Weights of a small GPT-style language model, trained from scratch on English Wikipedia.
Size: 13 layers, width 128, MLP 1024 ReLU.
Architecture: LayerNorm before each block, rotary positions, biases, tied embeddings.
Training: a variant of SOAP for these matrices, 94M tokens, 2875 steps.
Each number is 128 + 32 x the weight over the matrix's rms, rounded and kept within 0 to 255. Layers, rows and columns count from 0. Numbers have three digits each.

# layer 2 MLP up, 1024x128, rms 0.188, rows 718-743, columns 0-127
118112129144181118147152155163167149082092102172168103236139129100127149106112154193099112151112074139152074159118093122121114122134159115157070094128154153114149038087118124076171085144118137115124156124130118144170175149135076147102125106077095146146107132127108098141090160137088122191182121169143135121098058092110095163169131171142165160127127113172159122116101099134095111092173
125157143100153178141182106112114077124146115109091177112118121182159079148162105105141165147099089098089129141124135163128178103128078098111151145120171098123092123133118107150130158146146127162095094135071134101112076163120218106198165097116140135179105099113119124157103176119162100100103138097136168145163168128155090076111058159114103136107187141177179150077128154130153122086170
077123174134124089175129154126093185142051092156122085097191161025088144161132178137126058196154149129109135181148096184129157123152146115128166139109137180092138108117144095084126236133137157097143125137096081089184136143138131110107175107141109117111103159150145126129112106195133166144168116136146093125150134121138142160090209097137169127168141079111084108115209065123121128070123
133096104084079088139081135150105120127134101143128163140059137110105150138098120095124146143196112119105167105176092051172099173145192114140132163127164171127108074157145172142183135073141025175135162131177101107186112104146169128148227118197149133136095116101151115110143160134113074136138111138143112162109065067204151092111159100092142084199167141071163140087105148143130079139121
149079114087124144123113115212162153125137100164172127125128172098094142124087083097129089124159140157117122108115152134122109149084148143120070123063119115134087144175153129098143122133186123112073231115144119151140100176079139130128159172143172184139126114144111134135129015065131129189160159086123119128127065119165110126150139133083152103139167165088147179079155064133144115154127
157098179118163089160118130124113136109138134141153190136152021117138135169073124139106123136102136182090182151125110060147131123121139152109132170162102084148143109154103091154148082176051140104122169107138121137119086103143082137113147104062123144099158167190132092112107142097099136165128143093118108128121175129115153163134115118073168076132179115091164137092178091150185109216169
116127116126162106132136179106094090131086138135116151150124075104071149150151163128114127127160145131087108159108065120099136090147072153134064093135129084106143122138082125148108127121108180129192046125123159088146181102136149131081149154129113142108108157160064089121114109164106162150123139132111127137179105154133104113134120089121117151152157127149111146126113115102120165096101
129108113106119098107140168137142106092114067108143115160132099111136097118105114129158147106142120107106085173158063173150137103092140102118107106078078153145113103148169140176081196162170150106127154112133110105091151100053098127116123176147111150112097141109123119143108083122082146079160132146085162123121148161105102104168144145182096122118146124139129124141130107166121128137141
139098128108129101175168057174102156163161075127120144087157124141164101125114132164125144126185074162094133116183136181077162111139116079130110134194119139105105135162113164136134127136101115121122156094131138139130145157166156135134118114150139156164084130140073098116170106126143150159151138097124165166105098132118133181119077152088173086131133115081106139147109124102148096060088
158108119169162148152158163091065084150124104211117155133096091111148186169154100096107140159142053083109138212137111064131136144108093170133154048170144144126076162122149172121186107100058172178057158150144132134111161087080133125104140125110151187128113205137130127171155114131142116095171105202096178147089164126105094154090113123100127147142103080083142117122093109113113091125130
153120152118121184150091096139086130152093140064153104113061129184201082175156147086100141180148154148103137192124142145125145191112131140134135138078118140196132092163071145122095167132137114173116202159096111083134094144091146132148082133135138120097126130090052154127092088098138124176153131106115127108143130113146152101193088127120141149081100109160144153152119066130136168183108
232142130104049118147147141172106158093139141154178149204175151169097148128104109092111156159096138069152093070103168118158181133129168091132099116115132108135085094087115168113117090107144114105088115192122122112164131123107074073128163065116121132125093135118141111152008062178127095132170156161070162135173179118131059108145171141139155130119210170161151112175105198137157106117105
096079125085147141139141149111165130122120134126190164123125140141137167117137108160126180107107120167132109128182144113138121106119132093079134150155141144112083077130109167151104136135103133118105134120133125192142130159099125095168122136107165103083089133065146130103127129104124116142098214066163156095150173124162149155134115158125119126117109092151127071114083156156141081117115
078136144112099113148118124130137117178134119159072159188124121147157110162132138118117080197142169148122106042075053126152162184074110134154158116082126108120077084104157098117129095172132138146154088161168146216154156097148107105113113151112164120139104102165076188156146105180126160088158119173126102172101085089204088122123143117154150102194130081170130120126187122112142123118120
126116150191110107174183095161120121136218169221132179100132122142133097147132118092089134118144068176145132086186130146160126104118118132062130115119144123122146091152135107134149147146127104102096159095127082135171119150114120139097131146146108102108079142134133114133148109135118128101086106180097073167122147147151120106109129124151075162096151083073176097183137156195100124097074
137144096091198131103089166162114189091125084092069111159132119138116144159124132107162197122173112136120103175147127157141188131127142147125096228112175102112153109109169153156133160125138132123178099162116091093105113148151139126140155123127202154133176132163108101116143077109157147170082169080164160098107140114096184110128171102129132115132190116126127091098150121102140097212124
149137131156164141114100135071156161139184166152112124123156234141156118144147108094117147159096191122139054138133083147127148080144073147141159137080090086122189112098181101171122149106087115119118074138195109103107144144099112098114101084091155083129069170096169161092143195141123105135127196100095130185163166139071107110156120159092122045178075116138108120114134137126128190158134
127151184173132120142098080145157150054115160130098154173104137138172099105096116145126099117161169133137178152103085121104100119147101115084158106063083128131137148144093111097138138114144085122097155137118129116077120114127144136092135159153143143140109164125087156103135093077171116102147114139110118197133141154141106155148152160123191119165123161120093137124104114107151083142074
123142072156174175127112027119093154156177169154154155196051165174136122178129173157126076141144088114052102123077080056154130125146134174056095154112142074118165134133095087109179106119106075121120042065209161132151166106093166184123142140144190104115094167180094119146201153168125132076122143130128197107129119153145173132066139147158149128078129077062150162170155095073149077113114
171077108133137188121153132086105163080153175109174130129109143098084113108139129125143075130126138145119121048085160121121115150162141056099153121111137075165160152121152104182117090124109126171147092104083114155152149193143159061082134130140135177132139117128097129163115213098140119119135133137136146133100126113140097116119159171125113093101103110096111157087169167083135150194164
103151106178162109154114114182072146128076075118158144198121126128107115106124120143177129149114142175135142132127089132145104138121118126152129148094107137111122118121103110162151146099177163133131105158142058141150086176116129105076180154119101147119157128176219153165184134124135105099143142140133141108087098117112175098114060095146131078115143149078076140154125060090120098150128
090098082089154155104128102133085145091126135065114158150115095139095109132111141104142096141121153166109139143139143126111188117128205158169193115116167133060145106143061086116124134107069115105156143135143105113165177154157180107132126140127132133125148095156110148137118128125233141129124085105085134095093057104172050141141116203123140097155132083156095068148141146140101083157167
126128106117197140075139148079175129130107091140193142105152170142083146135123109103184167164184137130166130125119122163135134100155093058111140125105182127112152135116047196119106099050126115157133074130146055137242111110076167127117254077239180079145092133183125146087089109094141170090054069181069159180110112138166104097228155074121182111157102142162133181155099006133088181113098
154121119164162076112113089131129172167094118114184150122138109194128162128170139059074136167104120152112192165139145085177141148104158057091143173135166180126163106120074145092134085173110136055128120144020157122104156102156075108076114139184135130098113118142137118118088131084133061161176085115158077160117151132171159081136192181153186161080114112174144184175102050156123107161119
112152180173068192095109153162124123100111114108127143098159095114134145087145129140108137136099103143167161089106134155127098140176198117149156106173098166126151206127152103137134147132133121147153143092174160135099106166127118144140107141133178123068146168157093159162055083130142143142200189132174079146103090151105150117129110189145110119129137155115101113078123110139166100057115
141116118188128110074172092147115178103144132229110095136125137152098070068122118152162109184114082116145170077170154098167077159147158112165150138108154167046093111152154073135116135161088201135092150156103123115154116194111115140140163144125146139101134122164123193131141051110125129124121118120189097124164165091152131106094159212166096156099157152115077110107108164124105154162148
# layer 2 MLP down (transposed), 1024x128, rms 0.176, rows 718-742, columns 0-127
119110089158144097135074165127123100138121181130067106134133154170172118162117140116157139153150121083103162118100141145152139105167150165097213160084100126087078181048123105106132203160166149220119168101109160115216118107079181117126104114100143122143133137106120143084132125147092126111072156101156113163193179101124177149121137122111129108130155133087076125156173142102120151224114
162124111086219115123101101073163157101099097168102143098166166095138117091120137146098217137112130109083118112137112091129092108117173109168118147138106196110070131128144127079138154144101139132126129073158165111142097129109084081109178100195110086114133087146129140173158100088121134131125146129140087120132136176145097143132166184088113121121071182144145134148126122108156168171188
136109084133171173165129112129200065129142127138148064155124128165143104156086064176140064130111116070102078122120160135166088129095103126093104213087124128159130175118127115126135083097154110136118136128159172067133164134142085191141108118164160209151141132117131165106159199114154175159085191162154170106113116116055137122166060159158135104098112153102126145122097128087105174134113
142142167164146162136188087080150111178100134136116097082115153142085074124111102150098145083102153107136147129093128194156090073090096133112170132126151112152073161119084131138129127148138159124155081166110186100071113088104124172114097130110139159117127144109134117158084139134106146148123107090159140127188108113046101118141126154151122155108087184104101101145145155134113138143108
119123094114136124096139111141099143143152065109110130168108198199121086102128142111153113156141055097134138112129136059198084162182127122092127144097141120066139055136095112182091142097082105116143081159159133106134093132147161138153188130152106145134079198182136113110145185126178177170128112139104104088130045142080180165143112155173144205093087139143092115180103107106162128116145
191116149145156104154150127104090093191144094094135092169112125145147111088114081112142099157148162101195109104202152123165177137111167118132138123121167115091142132135145112129101146102046157123127156129054177089118072139181106122088167139078128108143081123153163109173162131127104129121191135122106095112136100122107108156166152128129132143175149124116115163069212142103140081134147
149112080144137112142156149078144077175151152103156069124107181157138112082152126132187151107123102119144103094120138152163136054127129148148162117112159165150126157110133134094136143148122172166191169135136113148140128091107109162121160109169109138135090108180154136140113091097147087133136120067155089134137103139117154116174141102071096126156192126089184143156114145102135162123169
133117141143118100084190131121104097143134132148118132098118143063097154131142155150136138104143089129106044144124130160127118098075123084110140156183174161148151191145082062109141130113149133118122110171144137158074158165149158159110073098132150086137117152121141160111113145098104169108191157162156077097161118111077143131101201122126178142116101118117118119174145076186166074127160
171149143120105166113170146106174119167138132169138182092105154119094113152115111129137134100106152095140113087175172114151114166145064079181149105162144128127105160187120238129118138095144154132088158128139143104127118145076081088166082116130119113145133117135168049116127077122128144164099120106108146102108086117131108118108166110114130134120105157145169132136112124107072144150135
219176189157125100070147151132116163172062137133157117148146128124095196130157091067163158131178121123107154129126142155147082123112141136138146146109141084149167127121153167191204121144151142116165189158132202161127125116124043169132082221080197099156111131160153105163104111140158117150140135181126139149107115117125202173093102096185107136133151143119123115090096128087124119053119
116152166084094109180098121142085065163116183142138138139148156156128123166120126158143107134132179083043128080174156113130140093106145106085082078103150111077113117144152164147131115138101177134092154069113132074109128161062155176087124151128084123172139098174193157163084138107088132160107194159118126088127131168097093181115153152124174075116059094186112089116109105034101085099141
160094125151143098134143124142117125183136136177103150137128159125206154128057114114168129169073091142147142089106129119142132133152124149158172086152120177106094104126177042102171115115156086170159100114152113205132155190117128113116097137126162161131175070089116133137138068133128134063144179136083097132116156085096163093147140159125136095115154206106138118136098159114195149102135
086145105143146128123087135188146150123144105180122110121083101232163169159089098083143121122105146146107101150091137093140078119131086142155081141095083113161169091102114112121106177131136139131080104150123138041127124132081131104158155053128126106165072135164171168172170151124146135105150099174165169113114159115122171080080201095119111092096142160169076183169140115123070203161132
110156101099082129131132049098105083147114121138148196121119063145121126122080162132111123187133092132179111156142122121148141129114126056174174165158065114162114187161111145153093149123111131179148121137109114170120135141154127146088109150164126102133135173122202124157118125154188110128096040102043108161101127129108095162152144109090165124140122098136144144149100192149147091111196
105121065078160130134092122156143117150151183131106171130161093123168145123046214105082168168131119143191123150183120127111146109081116140143092154102121092062102137118128143110087070150097136102130177126119124124105101124151079128151157117136070135092124108084136121053139114095127111131081112106176116121113109110159112198142161153131134113108130075060133109049120111169092118098126
143105172137128092127168226081158109138167065164139110112130157119150112107113118100097091129106077141152126088190161173095125136154109166226158120096129150117224161165090138172168136130127100186097102111149136170095173138105116098124167138182096162128089164093113184061139128116083143187118109131109155116149171118144136102107133146125156160091104121141131116150082083134138114151136
087146160115130084114123071106147099132094138122126156157112045151108157106130159159150100097133113096142144103107170126155121125103131129114136151131158153156057080118115091089143110119189126157099105127064136121126114133132164147127148115150100148134108109187092092120132092116114123140156097172117101106122083172145087115101129058118141185032100108102172139111104115133145070141137
064165092076177083112145172089129108108145139100127163096159092141132112102156172099136126112107084155203102073101216103069124098132109121137105120133084141122073154177113121103144123125182142122163157148082102166119108134152135103093139156121109095115108138120202145109120151129119128144079144113142069165139136133210127098158110121155163138164105133149194167105160179173111117121105
149200159123099174094136178107105090135071139164186135125139087122122117099150173183175211135072150130140149054113144188140144045128158120171094132164166106134091108120159166158153177115157097087148099085121165080154074104102085112089104049155143052109097135187072121181102151153178076167114093087139178148168166156122095157113125149085126134129115133128151173092155115132090056105162
143211069160140179099190104089131121110097171122076063128183191115152118146108173142139153101172117168106128120100153118159153139113176105116173096115084111125154148140155114074128050153104116100134139131119154086085109128137110075163084078077165109152160130134118195145124126110129151092156079139085148098108158140103104096176207119033162107105140078113090139133137132097140077091165
133098168091105070123116173120105101087182143064133101167100131118213152152107103135142104129134075081052131146177165112085139093169183088099171108120182119118161136149136081104155127112080131139122139105106131149078096115124150150091162057159097164101159180112127197132107104123107121176111197131154152139098130147151146115134173093078159093137171144175100072137094109110125128125031
163176184161126105136054187142124163071137144156137095129140172160121134115092097126068174139083139132110088138062151113124087128144066113146089144132118158191151098142199117188120117127132127142180120124127120093099151212197097161116112154133102140123131140162122153159133108120106117109140123163153113144083179187123142116116160113191128119092144156153154113110089115134127121098083
033180131213140206077151122098185148105165130140165139071132151131090161142119117154055135091080144141154144111141151088125143147147183115098103166093170105122061129142143140061131135116102115204102024071111116138117138087093101141075089011116165109125161150174116139155107157137125137159105098124168192089154148148071159135103114115089070115162131138102176136110158040093161093084096
160163083088108164139086134128073095026120169093101129122151083096155100066117126162137181100086096168104106129081116167083156121124135165150117110235108086112113131142165118146120150151150167096121068109158141081180095132096121115176154155112129089166138104171155151160150118166111149122127142122104113099147135199145063085057040103125083115140132140075103131121155137097185098087171
147216092154159102143107143145108129076163115141137113137124118134106159119205073091148061090076107132140155128100106159147108154132086136145168159053136116064060095087135172107112141128138079070120114110116105090162064126126091184178113105104119094165184147111122105182101176161148101137182110151164145152060080090169118136111198083057154115150114114119156094187112112095105101106088